{"n_kv_head": 4, "activation": "gelu", "norm_place": "pre", "norm_eps": 1e-05, "positions": "learned", "lr": 0.0074, "batch_tokens": 16384, "dataset": "wikipedia_en"}
Each number is 500 + 25 x the weight over its row's rms, rounded and kept within 0 to 999. Layers, rows and columns count from 0. Numbers have three digits each. The size before them is the row's rms in percent of the matrix's.

# q: layer 2 attention query, 256x224, rms 0.0906, rows 0-59, columns 112-223
# k: layer 2 attention key, 256x224, rms 0.0813, rows 0-59, columns 112-223
q0 101:520526462504457531496462514500506527483501502529470516559533491530474480494481542510518455528506489477511517490456473491495468467509510508546488523470512519485469534540446547473508456474489465471481467568470461530501504512524534484489530477463477486469502491457515489495497488501531502536516486490512519494487507475478460486480487494432
k0 096:476466535495525491515535488488519473479523502481491456508454512507491556487510481534468528489524484529505485510527504554518520504504495504452512512505517470481475458496522472524495534515495492518497498436500511521461507461460478520483477546470506497479456502493495489537474505486497484473520488508468466514521502491530548512544532496491
q1 096:433482534473492504520503524518474520472539497512528513479536485487506525505483477467465508486532497476453477529516492495446446512480547521455508523529493493489501517520525519532509466477502460507540507439519497499515521468522463517521522516533511512511503488488502508450503533501500546504502538509478473534559502495488568490500512505532
k1 096:525516500505512509474531516501532509486507508474451489496518513506497465555538490515551474487425509528519519459488512484499503488474512505520506510487521515525493468443490477467527482491473483554479502511475494479508464528479495528497475518457496467519532466496526527467514481493506506450522499464524542464539499498491461528531458470507
q2 105:475477553477496536499483552482519535487521524507530473493447488515517445522529462499550495463508514498516495536477468504524532469514520482521496492556540517526528496528503515485521509480508518494501466536509470448535463530491535510515480496499481490507489499502545483504511462531477475482485524464500531497467483552492525491508492484476
k2 100:492509490500496481535493471507493468489513509501522531497508523496514481487452500488484503520466473494526489444496540508457443514502463492499484472431477488475498515483557481513476516460527474511545513524487529492484520544535533532490485505511558512530500490490443504506504507484500493542521498542481470535520524442504500539488502525484
q3 099:541472500507493518512475494495524507495497505491534523520476486487525462505542498515477518490530475553529494534494523533509497549474505506533514475484508475503494464504530506504507551506514516490548513467484519470519510484529485514475455500482507505429488497512520547526544499483490482469496507479482516482469502481534536488524492488511
k3 096:492506516521498482475489503533471482497462510494460478490493541514546496492451489497508447483505494494465524515490479450465517443553492502475473514479509511497516484462525500526521477479516475492470524519515470505499491506538484540521522549508511504550523474506513496532492479512487442536518558515491472495507488512423512524506521515499
q4 095:516479521541523497469487507459512501468539495518523517446551495530504480438465488504536566490486499513482492517487515449497499503502529481517504474497505492511483540512471478542475502476499511477496508476498488510467470504457455516497503519477487525474494471562447540507486488522487507517509488515499521526523528533505473470479494490504
k4 100:533500492520469499554529502512473519537485487499484537577482495499500535551514518501480495497512524502492455518536476512524515488458471512492502514510480488488496500476501464455496560532483505528534487486488481494491529499523528522495484424533533487512523488495530487510540493539544504470480516482546473481505467495510482508516513484512
q5 104:525482501504521525509519487473490521459468467511512534459486486469519499540490491511487447464480489540471542487489495503494508503506468481536483508444500545511478526490561505497521512465547513504506517493482542460498479506505476526546513536469451491494517501460465482522484526520517529492475513480466459538514526466533459530486548498523
k5 098:489512519544492518505514513515541499519490526485466449531520533508475446460506486490548496512511531476494483456472524504507463503482532509485479491492520514479495500506492483516452493501469470494471475541495519535539504507541501505454498501464522461490554499516495492544527453531507520491479495470516504514447460497491500483527461502509
q6 101:530505494473459492548491473566541506504490518500525503503486498501477511505468503527492496493484511512494543481518513510470492551483541517455482468491505495501502487497513509533461496485493439498489520505476546476536498527516499487508489473468525493532478501529502515489534500543462459520488524524497468481515508509515468546498510492506
k6 097:471514517554521500479505481461504485532552473497483494506459500477474514480507493480491498485480499507542494530490540473520532457554466493514550485544520519491537504513528522479511479527552534508495493489504468533506520483500546485491508533526467478493499445508500543476478482463527501474524470480490522529476502512492512470472505503498
q7 104:501511473489474476485506503471486469528493487509498488513564494517430505515449488468488508500505520472519491502487528522500466476509498469516506473474510460492513522515490446508480457478509504504500466487506470525454515481456506521489479492564542533512499511499471507510491532515522537489469501509513459523528511511472493502485523526469
k7 097:477481494543542487538470495517515515479474529478511502506459466464539523473487527494473500527529486511525450509530507455527489520500521509480495532530498525534509505506467537476505536552455475500470533473512493523504514454464491513497507522458421493471527480493464520504537510490492462471504495499544511482485513512493512493505489490487
q8 101:525534488557472511477498475514546508504500514496486501521504513561489493461524539489489448470485507497495492531505477487492503500513459474529526474487483508483506502466526516471504484502559491513492480519490500485492495503489531494488460502499512512487579491481481482525503488534458473481527535464504484553511586524474472455489505528507
k8 098:493437522493530490548445511469452459505512476467537488485500526456549522479496466519522523505503485511517470453543486544516526521467504514452492483500530476542528500562495475488491531480468494489461482520489489532517471520483451496496519497487521493517422505501529485543496503494544510499502451503490499480500475461488495499474496509513
q9 103:493476504510474477502519506473512505515519529537470512491459491526512506498543532489495498507511457525446446522528512503463488483502547529408484495496510493508514487487526507502509473492484535491501419489489520509468501469498529478518530491479542491524499553500531510506505523478506545543543502527512483520437503483522519509506526504517
k9 097:482479500524512501506475512537506518499473500496540471503492493535503478487479502469477452470469470527501523478500481472528513577489487496518487508513490519530465493515515526512461518480475515553505534482496479495516521473519509564503473516470506517493530478479499536512506450509489471453489550485503528465520490521519500513518505491500
q10 103:460470514502442500503486502540505504508494511536474481492451508498485510542512544498479470479485477492520514520507445489454560480474503488476488521501486514514478513543526492530514545513516500505472522479511497482515488462484557511527493453531503471485471506503503477493458490534502507491506488487539536471510527503479479544471519544524
k10 103:527511473517557524518557495513497494490486467452526512458510518516512487482498467500533479452496522486478455513486501521521498496526500510487499503510507432545525472484503482487482471482494506510535488514510502513526502493502492513461463536512502492497522466476493494505538481466507485500513543485473441532493459470540535508541448496496
q11 100:474522499483516454517458490493481438475496506538483498531504535509453543500526516513533459527526476486489494449541514487499496501475481509497523494434481469516507492516473477484507412503476544480487491499507505508504515475497518497484465483523517485454530510483492482514507509492470510532515466520507494539516488518490467532454493540503
k11 096:481507500514514518492525481517505470547457481471502505496542471505460462495490495491478536502498503487515479523472508502489540502525541469510479532587513536533466484507498541513514523502509478505512497498502500492498516446457490499491504500458495467524493534521536498442503508500520517507531548446492521476489507522528533435523515475494
q12 104:487511488498451533489510505498495486502493509478493495489566532518474467504491542459520465495509520511482534472485494493511494481499439516492530509489500503491534539538553502468513529528514470466474518525493472501505545518502484526521496472498509513559538482500493533491498510560500486493481522520445482489471476493507489521522495493493
k12 099:486525446490521479512536489502512478517507461502501509510536479509474529499527508524504548527484467485477477488527525502513512489519540499496466444517492503515477447542479505503518469482505472538453478504517511504514483493486526452478524523496526516512494499524539458519486508473473492492489454522517491517545517504480504487503485498498
q13 108:573504517476512484511529515488476551519563458494486481460487521487526464501490494464494491487473494531530543508516485529486543503485517522523543525505478520516519501485499505466530479493512522543508472514509496500514486502510527526504458495523481489489505503492489478474513499485520477533546521503516531459485472510549509492472501518473
k13 105:456490496495483506499485468544481469506457497485507506509501485488490504485506528514524502488493495509462514520490483514511463537544452485500481483497528492465492496515533473537507524464476497478484538481488510450494521502559494478552498517483537515508474479489474550509490500499484515494506451544477461514541496465477499500533491503531
q14 103:477496527490500482522484524458519507500495491474530504457479533478540465511486489487466471453516494511521496552506483512492497515549445495501478559524537507486487469484464469496523488487493517515506450520480511504476522494527519497533499455542518501476500508506458507500501512499517506534508532512505535460502483520497555531487498458493
k14 096:533508480491450523466526490528492490481568463498533502530492503515518514513490497479537475502482511529491522528518498493517516493507513515525495471477513492473519518500517471490500496532536442529490516524489499495532458518520450501517497519453471507551466509483513497515508470512439477477497500501492464476491504504533507468526491545498
q15 101:449489495540477508487503466476481502529492541485471504471481471526518509504530490500473529502510469541492509507500511465530542492532499483461440469466466526478523480478521520538492490514524513526511435507498510503514486513475445534528506486483508515462476471504521501497528483522464460473523501505492497499586466490511510519494513505455
k15 101:550512504523537515541502515501517498461540521520537497521463502463508455479469484483526471495488495452485496500461493496511503526490480519512506492545523495517478463510483468488474518504478505501438501513561490495517493493479528480524517465521484486517495469506511509519491503507534501483488515486510512480502512537513510466487537501527
q16 100:488514496531496480494467493444500459516499479499514462537476526457471527504477539522509521480542473505527487474485513493529472507530499482507565492517505485487507534527492495515517469532525485503537482505462549458440498506449488506450476495479515486497481491494478511473463497530500480507495498503492522502521509521482518501516474561547
k16 100:520469436488531497531504487540527505520521488547520518487508455484515502511496510488506505488500528523481501526487468544497561490469486504486503519507463499526522473491472503489489497502519524491473507488502474558531535530537547486527504510521463492491503501514494482502557531512464488512491527489504474422478472527509484465454537467446
q17 115:525479489483508502488511516520513485537503480533527514467481529497532463500500489507527453548458519536519483514509446493491483480491548491483566497513547513496499494497526514527507539520467490516459530490477470466547491525531449523529522496487527496526500486436533515511485509486504484503474491440467485460488477502521508511492470500504
k17 103:499501538509491479493522468511475532454480549484483499507505469511519506526532486486501493441541476516479493494507528491503510532554446492521481506448523531482507486523522514498471492459522461474531519547546500528493522514544491492478494492500455497512489513536511449496479500523466495522484532523511518541514529445500471500516481526477
q18 093:488524542539535556484508498525453464531487484499550487479501498471490522523482502526469472514531470516484495506518495502525501460523496516506470481488477465525504549522498516461510464432536515531498493518482483505498488508484525516469537530532470499504526462508504494497499508490483510489466531534447474495474481495472474530492537507463
k18 096:495464460487495467513519507489550498500488474463531546490506485545481472459529470471516507485443487499534505493513518524483476512490544463485545490466533524485480465512505513488487521566483482481486522533524489526491504498501495454534469523480495499491491519474478503499469491532518495508544501468549505517500491532482516487471482510501
q19 093:500522505494502514513471523502512469495564517477478476446467493478517497484493513541529508497473470527492503467453468531477575482504455491496520475517446489509488497536502468511496508513510526529506460529510475534504500505497503484520530499501548523544518502562522501514499516484520487472466493500488493490538497477513520483501485521481
k19 090:503461502490537482494549487520499515510470471510534514518544509517492522534496514460486472513511511481526497553554537450518455494524560480524502490494512499470480479488486510500491470516505492491494530492520479497478556476524549518499493485525462437471489507477446505517465485499491490546482514520495514498481501481483490492497508494528
q20 109:504532480526537520506464489542515482499518526467439513497468525513507526488491534468495551530540493485503495502521491528495513460468489478521504536520485494532482499528492505518501489502515491475476514493499504485483524459462492456446498521512525527480492530524508524458522535509515466503479526499493498545511493509456458467518510483526
k20 094:485471518482482508487500488476479482499475420511489482505498465499512467501520471489536505493525460454500519486478493482514520483478514479491473506484456426452515543453469471507512459517517545502514500498509500559488484496469488552513492459508484468461472459492518504506551508495530503497528513509490535490489500532524543522489499501446
q21 112:529541489528518504553517457511497476507471500486510482480536515492465510541493531492503486524508507475478464441500502470480502465514499504519524527460471515513521520520471490511470460480515500502438527491524483544502521470479511475477478526494505456515447520502492524537547512498493480499489486471491530530488493462482470506513498497481
k21 104:463488504511513462486491507456481481528534514462504509519486466523524481478524498510529524519522512483496502513492530518522499464519504506447461509585501506502474486503466508492520490527502533495540488485477509510478503438476485484490505478490463492461533512503451518495463494493543526477509511505515548470483490571497517472477514478472
q22 114:504490536481515537513501560439497477486505513532503486514492466527482495495468436491456548539500469485485523604515472485544534504499524509500492482521486504501474489509505498491508481531518518541489517479522502521506510488472490531500515537530492481466476559543532510481449483458558461514520506500513518502524506491513518507498500485487
k22 113:486514516493491471489478493517476545491490496489487554479484508478547486523498522516513463498517508519460476457485485508518486499486498471524510544524435501481489494464493481536512520488513475460542497492462483469464486503540493487519482460506551531488523522477437505498529516502463530516505559488491494447462498515452520495496503498524
q23 096:496487502484533474502502515516449485527511486487504509539459482540464416461491529536491498512530480458534508516511511518476495498483428496508509525515498478521499512489498485541490526481507497540498484529453487502504502464525468520523469507498496509528469471525505482516487501527446527451552528513480516481468451510547478490483501496493
k23 099:481509479480494502463505474502529484514511482519489478464558479481502560522498487462515475490485485544471498513476494471529486516514550518497472477504493516484493448526486515468549521495516530528524521495540505480489511517516513511496515532503546504481531489488514437491522492500549504521507529490527484512531524498486513464508517531478
q24 106:535473508549527483504487474493524508490505493494550522511485510518506523470475524515555508486516477484477483539487490541519510508503568514445513487517445529487481524508497490489497449506496528518498462507516488474471510485490493545511514521501506438468493547521533503522493516515453484481500530489509535521476445491505518529509506517555
k24 103:471477537491516516507526551490488532518537492492490500483486517491477472527503510457483502498441455548484514516477499469512468524498458469505490517495542469477554477498535526490496534518479484557519482509497475505516489505553535488516456491500502546508531495503479498476510480493506507500488498493483458481554522514539478519521470484455
q25 100:473552520499531524537499489566509494498488520508512458534467491493550490445485477510464497443474497533498514512489475502457500547480508513480520512505474537495514503514505523489521526456487504503498461531500496492530447547501462475501538494463498488518476518447503509512491527499503472501521488486490492464484526440489551507495524502504
k25 097:507447503465463514493526519485499487521484487505523487466524585532523498544501526463507504519485495486480495475465545521520482493550454537464472481512509518520489503507512481473462515525520521499514494445475491496528535471528510455512488486522532494503500476519469497517483490512526528484487514525500502535492479498503459500490538507501
q26 110:500503520505502487519500499533541532485458497507489543550505532435538493482488527479510441444477507537484515527545509519492500535483484554531478502510537476475489470446525504496520504514509530450550475540458563487501493453524525491510522480516476525492489500485545483459481505487492498500520536507532544476475482527515478498488508478526
k26 109:491500513487495530485521519501484519511554508528508450448467485515490494496506473565496542524491490497525508495432502458483512492517504490496546507508463521517505509531513505472518504489527522533458501485532501484521485557493505511526519494445515450509495463498498496528499497498475525502523462514489472489518451466503501497532482500469
q27 108:492531501525518493505501454552513509505510490494523455475489485522494504520507463484509478524503524480513502468489496466540477504512443501498510448489491532523525527506538504486525521491515476526489513508509475500514497537518515485494471550521494477534553486465478484518527486533483461491484551488481495494495484461478472481542518501521
k27 093:503516487480527502511512522459485478503477514522514497527506557495462509505502534488531526510505471520488463495501553508483507495511487526478472535540488472481475421513502529472452499511491528492478532502444471517521475477483523480497526468477524495492454474514526504496528520429502542505491451491453493459523492519512484511463481485473
q28 099:510488497530515503491509463457479527508500518504497450515509486473485496483487474496516504544518541499494497514521492531439501460500505536460533495461531508478483511515512463506483535480454499475494538472477524475533503533479490461488539507481498498487485508498491453504504523509464498519506481516483494526526509496552454481506519484503
k28 099:511466485515511536535502512517519495500497481489509526520515502486543530491494507501491542497478509494532505453509480477520495529506486440525508472484515494497501508520461510475512463504541543453501429524516528516484489475467489536478491476447491535526491456476465561489480515491501499516485494462544486479487482531489489525464476508525
q29 106:519509520502487470502467518479509466539522527519473495519504507510490506493471494531470526491529492496540473509485522462502552514539519474478489512499509490513471536501460504485502478516476496515519447479485453531469530440471499502483453482515512492457478536503532511504498527464533490526522515530467532476457437520521559493509511480506
k29 104:447501494474470503481484469485502501496487483496523489488500503521519480463495513481518509489451522474481511515539517513505472497483479501499453508510457516490555506491499472502520524528540525472503517517504524491482474545487537547529540510484486501518501475504508520454498485526484516493526478480523502483513544507526455513457536506462
q30 115:469465515506526440505474496497482505484505484498493487484473504535511505507482513509467512488510469467490509560489472498482507492508515492526503506502440484492526512474477482499482522523525501503548486495478517493497517450479487523515490520547501479468492503527508502494515535485522521532571497522517501525482519496498554518440475503529
k30 100:523478519469480532474481506551526506496502442512502509498499499472529511503455510517505503472487502558534473549508509549506486524495473528488481504509544531494495458492524511516513489467492455515453455528499470510487479529481523538525480499475522486536535493486536505509534456522450504473463542490515473499488495508521455479564541516506
q31 104:470472475479501498536493486548453496510549476497537500510492514524485539480528491554506499482494458503479470484462546516520528493557523520502488523501490472500512459532472466520500528508527538504500495544499541509464551481444505490484516431481539500440495504518498463503532497489526497496513499482525553474484505495501534482477524480493
k31 092:508501505493511485449480532490520463523488505490504526472433451504528512498462514478489535495507546502528522535529469489495498483500464509514486455563515543516517482466524469472548474493454523487479509483527492479501516456515530553501486506521488499517496466464488518474490500481538492461500503534522512474478475527508517526529478543519
q32 103:468486509476448558537494504523470486513513499461442470477526539493509525478494523530538527549526505481525533499487517504500533477475517529497523534523476471497497488469477466483514451518480492492494527484521522517509542461469477481471493513487510522481516486482517497503498513469527477463484488531461467532482522475512478518498496504525
k32 099:565490498502525461447476519507490531523510498510526490506509488522491477531494497473529480446538496456488458540507477539495506514520471501475487450485491476486538510513471495511500484530523507462489480493465491463487487493507519524507488526534516486504482525521501515480541507498528551487493506503518538496497480553473530465507533545479
q33 098:461508508508506469492503432514511492503493552467521510476488519475486444505494487493483499464464507532536486549483532534500510497491517485521489498490453491505484467479493504547492485502474501504545502497525490464489485517481524504527498482492525508463478463497515478460519486474519458451502479488498516521506509507502502510518545558460
k33 104:506456503489506554505516521528469525493482481550476512479491477528492530512497528504506484511514488459521523471517519505492470508498504574508511469472568548525548524505535488465536490525496503483476483496495506471498477486531482496491509520515472501513516497492476511507512521501503559517528531531534522508493492483525511490517494472520
q34 102:529534501495470542463567454496515535442558494486505518456520486509539468483508512552514491517502442486497532538469485529474527487460495525475508531520496492507509503505500475523497486488534562499520470527496543471479481526504475492505484502524458487585497483521538484477520480519486502533484511508498495458467504496479463497513508498513
k34 095:514490518493507474493440552506513470515470490519516491517496496468511491537533462512480484472492521513491498468498484519484450512533468480501527492512477515490515531478476530491488502509463437527494522498504471469479522484544527495488513494486564524469471563500480520512431505491542453493559466563477480510508493517516557529517457491490
q35 099:507491494496494482483494531526505512495524456465529541547483498483489499502456525458486512495497486465503547494520523462521511513489518512552560445494520500485476516505463538510480489537481486467507496507514478483503501479500514491521480502473471492529485515481508455505507540455494501511462546529548548470532567510540548514523508500521
k35 097:464522505530517517495478450500512511509477532548495530493506485480493490494522445538526501551494490524487471521504475548480482515490512525475473556492452485532526479450515489463505513502508557540522489504491513548477515512487516533478515505486483467473548507512484528488458507506511500500536488485484513509535521490484446509494496542492
q36 102:545519523517483480516532507454510472466490546503508506534460535518490488493473462501531491478543477513510519493520521504508509525512495536482492477486481516533468523480508497491467499507478478476496499488565467463504513508489497463508434525448478472510509487517512534476507469477510491490495489523498482477534490473517519470484529483464
k36 105:479492483494494508497510490465507528553519502534513491493521504476503500526534553513516491508471515490493467472465481479497516472452505486515505526510519517511508471534486519536514481489504518498458479510468488495487479514503489537502500465547477527465512500508469464521492549544501466505467510511493518527455508502454497518532487512484
q37 098:485499510527469493478473468465506510483453456506496531485478532538506501508490497519511510550502487509474481505526488519491468539556504494515519488534541512525518489502513537516479516478496462509510465482488520486463502505501524491495508508454533469528503509492555514524537495525508484456514497474546467516544473509514475490496469502516
k37 095:492514494498565516526491537492492485538505569463492485551506468449468481482541512505494482440488520496536485478491475485492528490463477533489495519512501520450476528507501462491482520521557514537480531509493496490522469518533468537504499501520461499470484510498516496473489506489505509509516497510491495489461541530482460530532544500482
q38 098:490527468519526526499502491484520512497493527499511500540505498507503460522493479480514492487497438480506491534452518512515531495503482469474498540495464505529520479465495506460488481501532530494498531506513440462509533505538489534551472490522472467494514519492502476563507528508503511537534512480505519523471490512531505522482501516478
k38 099:494474504470449502501502490508485476526527467505523489493469540533498519480538541499497487492511522491535478426561522508461484547506527507510537446497519501430496468511517449513490507481492487501497486503470492482536486510465504489440482490444523493546493493522505491479516497492483500488461487496506510479517522485482497470554493530479
q39 103:526526503525541469514478529513531499504495490497515511475542499495446499491529493517503496483497498522470482487493488457467473499491514501478510529539454504490490514442476505498459505451493505531489539519470517487515530477455464501503485559476508509489492536499511496505501495524483491518470475540490576493481456481495499471504481482488
k39 101:464460462481456514489528468486494482508520507535492468505473543499537546477469527503501538526507466507502505505491512497532532479492454500487507501492514486525521451562483503503540499492514504499506455457538539540452490512486521538460440477544498467486509501504499521479522519501464494535539501478529508506533515509509483520456540500507
q40 101:518530509514498517517505489503459466550528496518464534516555493521476537533466492467461502535493458472479480510512474484472484511511497486481490521510429535498471479488518483506508517460501524502486496526472475505537494498499490479480462523491504466504480502468513511494513488507503526504517490493492529503529517544456507451508531529486
k40 097:486482513460499448512468455468537484485521504463508486510500471501495469477528533554503507480510501488530495462510555483499497456505524466516507516536510457521505502495458524508449452530517527482500489487543517517468527461471492503498490499513485501530465474473525499502497532496509500493535534497514489493499460491513491540518514482511
q41 106:470513501522518513491522512498457483554500515493501518476469517471511454475446491464454516486471528543505502536509466445469520497500516517470516517491510478509554511480497514528507484517507443495517452484482480558474525509506556499549496483500520499513486506467519536501532508520477492482525498512504495467517519541541499488524449514494
k41 102:519499503536509478535494495530519554451513506486500473485495447481508522540508535540509470498496483510512503478533529556534512502477510498485484502501507510473491481503521462436467526487451577537502501509474522463561462496526489475500545486517476492516484500475453498495477500511480482495459492517470549531513476491484531498485554509493
q42 103:447479521529453479500502478504478452548485458484502485526487521480437490516530512563461499528498487482486483545532447513537546472508490535488535495507478474503519470528494517464499476513507519498473509534464499506483536457469519481477483487494505503469520529517515515516495505485508500514498469489520490509488530522463490489486529485478
k42 100:502533470452475462541498471511484506538515531493502479434499483515511548464475468465529483513540473492530503499493545476477506503525509473554484511552499469509471503501478484521525470534535480551497482457494464507506492470508486501522475536524539527478469496486500484446533491504514521513538554511474526468492517526510504507537510497514
q43 102:494509517479484480530527574551524489503489517527480490491488514503522453497494474447492487503434552475523520403499498492459488505529500475521508502510474505481506493503551502553478454504511512500472513530496558531501527484524481505516516491506499510535502459486450470497514476492511510469463507494485544491523528506510521481520507508522
k43 104:503505521521519566462457457491492491500494491466508513491493509497502518521516468500517506488545437520526489516504477479523541496504514513468507487522554509541475523501480495471526519467452507521538532491558468483470484521483521489461499526522471508512483484530514532495539549497533465525510478527485492505496489469490482509448470475517
q44 100:516514522508494499481479535507498507499533453530495527497482529446466478538458469532527504526519557489497513478509545513531467505529488471474466479510508506511470459483497453512476500577505505503493497459529506509508482481468490482531474489518481506499530478481470530518520500469531479483451484444529522509455477512498509477485531480476
k44 094:557571462511494484518479437458544535533467503477497486513484455507516500469543483513448517519505480461496483521481486487511500456497499538562503464478512488497521540503502543518475516481511495463508559526502503478475524516535505494503523527465485499494493539518501502525505506507508483503480511530447485464484474531489475512517501505532
q45 102:470507529503464469558466499496439509504474481488505509475507483475491515480514505462501488545519491511504476514530488483492538494512457455511489525537477516559495462530448493514472481496503524510544503433500559536487495529480492460458539482488524482491480491558516516476541533495475515521535508531535468521512519509508512477476464562486
k45 101:504445440524502461474508521514519462522539505522474460522477507500478518535467503547491450431502491477482496484478526502513484469514524550501542516473511496473502537476495489491518476498524510480483503532511459518554515502485497502527490513493483511484499505497491479522473471483522530514504493468491502504491484494530510518524556422499
q46 118:469466474528496497531458532468504531490494476455506520491489510495514478493482497523506489509479460544486532510493532515498491552469481480547517509508480514524505482460498519501504523513512525529547471489501481502516538445437525494482486477499490499435519536477525523482507502535505475494510512524545514520472464512500518499466490487500
k46 110:495497547494511499483501464516526477553517526481494538554486522501475522498522461497495514486475499484553487512494448505544514487497500487459473524505491531455497519512531497448517476524501512453505512526488516524472493528547482552533528543520468486490503487507489501500477519481536475530495533502480483475458479493510516493532514500525
q47 091:504492467500482523491487527504505482495471461550519519483488481514529504511490484475517474487514500531455490487508499473460445463466490466483510486516489484507493450517509478495493525516498495482479518493548517445508498506522500509466501482506503470541533492522560511543518500499519488441493469534442488503518527499528506522470490533536
k47 088:526503524480500507502497515486486475500496550476512462486538513482483503490509504525497497484509495498503507536475474528524553540526492534506564509443519554480536539493518524528484499465504483507496530520513492492487472525526500502494547487485505521490497514493497445482476492456480499502468529481485502539513488475476501459531502499432
q48 104:514512479490482497489475527498521540477518494482509488519524477474520489491476475479535512522480491524515539470520506536514498528523509479483521479462515519486486518503513487461523534462492465510512519506543525485502476524489521512543485442527496498540522497503535513520482483530451493506531517507492498462500481457532540478529517481490
k48 099:493505486530495548491525473473497467497485494487518497520464516498472514494480507555495478500506536528477489494470496492483489541520467522497481499523511514482542507536505515514451491509523507469507510476482479501526491564538471518482523523482497535518452492501478472478487465478532513459425451505518494520477484511473470521456502499519
q49 114:501468499519483457468489512484475489556481516507533526502472488499502515523469496557488501492548522479467513542584468491507523481519512466479513491521484480518506476477486502491478458521516471453548488498476494531454474508508543487471536486509458470450468512491523534509519504468475469503521496486499481509524484540513529480447480461500
k49 110:492486514510513525484484512516490532452552483473515489519466474490505474466523485507508521518491506491512505516439490506499481490491519509517517491480500514451511508487483514521491498533506523508518515486505518476481438499515514505549481508481510498535480507511482487496522496515507520511472517476515544443468471549490472514518562508528
q50 110:492485521474527492517466518531457498538510518457478560499527505505510510531479503491515505513526506481524502530506491520508477509518531476488481525507451450462495503543472499468502470524460504466511516466510519513474505477503484469476528514524488481503504466482499529510485557480529512527542511460505541497491527532477484482515497423500
k50 102:479528515510477516501497499487509511467500490508493515517446491489495506475496497493529530512517461471485501475507481460513543495522469511475547465524519533493503490445494493532466479527509500544495469519510499502476462475468536514479491517482507480474497521540496481495533480514457534499501528535558526519534522527494507499472514511555
q51 097:514505518525528507468530461479487468492548484491472512487533509520515537507514549463531489553509497499433497483469485522482495480475466453483460557505539520539477533506487523457462496453495545476461526535510526537516525522421538469468484453469487523501532473521509517485499494503505474485490487490486497537522519463447524458477478504485
k51 099:484468504464453488532510535529490489471470491489498498481458502487478459514502442502481524469502507465546504540533518469516485504490499547523494438501479485511516492512522486508531497551485466505563490441494437491447501472512487494458513545495505457514482508477523490535491497478500453526497498528481511520496479547516499538518514495526
q52 107:497513522517492493495520508471529524466516542483465490490515515486491474482490515519468511500529530513481533473481499460485486488498508488501490471462504487483458517521540526482484475489499482494468527575525521501525454534506495486470523535496542506505520474507458444532472529518523546532509509496455498470522508494522464505507497488473
k52 104:544492492505512545471483430462480480504497484477508518488478473502493498491472523525485517559536495520506495480492473523494507529525512515525511513508483455452493499500449500498498545492534511501490499489459484528458549486486503473507481494496465519480487499536505531552503485527483467457502486472513493535429504496466524458495491492496
q53 100:530487502501502509474488541494462515515504492502535555478501488456495491524505524481480506474496496516515506535478520532507529543502499490515490551507491509486460490506469450540491498476570492525517496519460431480497530458492492483516457436512517535481503503489511526492538512499505470526486510502507478447539507467539484522467533483464
k53 101:486522506488475520527499475498545510510489499483479503529496543523524512462504490553503451476485518480469491475503515514481440498494496505516497465519515494477507488481507524492541519515476475478501501451540512511504479546499508499525524531488480444518488498498478492551482458499480518499482485499480537516450500531494540493506516515502
q54 102:503482532465504523521492467500472475504548517501500460481520501521494522492507502503508517542503469477518529496518504522494492511491462511496508528493454484492500538517505491509528495508483509497487490505522516525488477526494508470516474524500488512508445541469495473483528510500530475475464461446465478511527515538453514520529508490475
k54 095:530486459476512462500473516477533512490482485464513498527492483526471514467477533526484466515503495516461495493491489518511485500509504508517514456505538538513521487497466496487504488548506495526500526503501468477432513442506534502489554486501497501522543513504501484485550489478494545478529496536502522521494498488505503473467529470535
q55 097:558484558519503447466521484488539505507514470488504487523438499431530485517517479462568526479462468504510527476483524442518457502501506488495497513503488490511490468543520497515474517506470505514510501462510460510494478470439492508521511473516524505528498510491481511485524530508502477479520490509512506527499456506507473553485509508534
k55 097:491480475495530549542484500532473529504474502529491587476513486515492505480532509499453500494492514468483465511521489546508532512503442496535463523499496534496518512458517469476503476516515476490510498532465510486554532497542498513487537517482518506443502527495490491507517460503510491496465513502503515465489547515523506481509486499485
q56 096:493514485494542496482452471483521556490509490489514529511493509528524498562480499516531510490505461475497445531507467525565498493493499554479511485526501470511538513533494491497486469539495503463511518518518505458483508511493560535531534505533509497470454471476526464514540468501502514536537520459511493511488458469482474509481486507454
k56 093:525483458520453509504555490480493471513457491477509536475450478442455500496499540528493489518493539514513531479500540494452516499517508458483485514479496501501455470483533512501546539464507484509523485492480503516468481522523473481461509514460478480517508523511468554521496485492518529480509546523469525484532503522522500503501501495464
q57 107:509521458519508512487525516486455511481487491513506527489477490512459468511514498493491452465479538488499579508512509521538492520503517501551499495502474485442555542492494485514505481480526455535522441534522494454528509513529540518517486482500538525529487511537520508473492448477442506483531496498497493489542483495515497511508484529499
k57 105:502503520489533498502493471523529512506515519507522461495549495477529502493506476493489528494515507546481481489514475523456508518492508493510475484489542522509439486516496521479494528513474498469472528478444534509483456518489488481537523534501481504529518502427484472493528489541522516484482483523495497537461487490486538485551521494485
q58 102:512510481501507471519473504469491497524464499461487521487468492500499502516507545496497469521512495432507482503501523480492534520519525507493473522491468489508495476488437502509492494529489475562559480462544516563459471458513504529486480502506494473475545545518496499466521510498530506499524472518534558502509512487479473478449510464502
k58 093:484463476504511519508492545533510515488494495513488507520492494522523499504503474484504526472477503533559519499509491536464492508511497507494509497565479524525515474467531517515502461540482507462464469510459526464472524519476506480510480511483538527481471497480503509482531544489495526510524515470480468471482509503542540506510505500506
q59 098:476457509498504459509514510499507520513461520498497504470481513474503497478538480561513522547491572527512489491501501447460500536525449476535498493481517557492566528501510466499540463523472511529518494512489480502526512562517488492526454494460497484520523488463503469472513517481472538505502510475466488482507511501510521530502479464474
k59 096:511535448498484492516521467492526485493503483499544519511488482495474497535453509480548475506525482446504490474507538513534489505519505553456464492488526450487466488546476527475474532475518483498462487537509494484472511483528517492498526510490497520504534509535501485517501491485520487483505499457503533520492499453522465458486537500480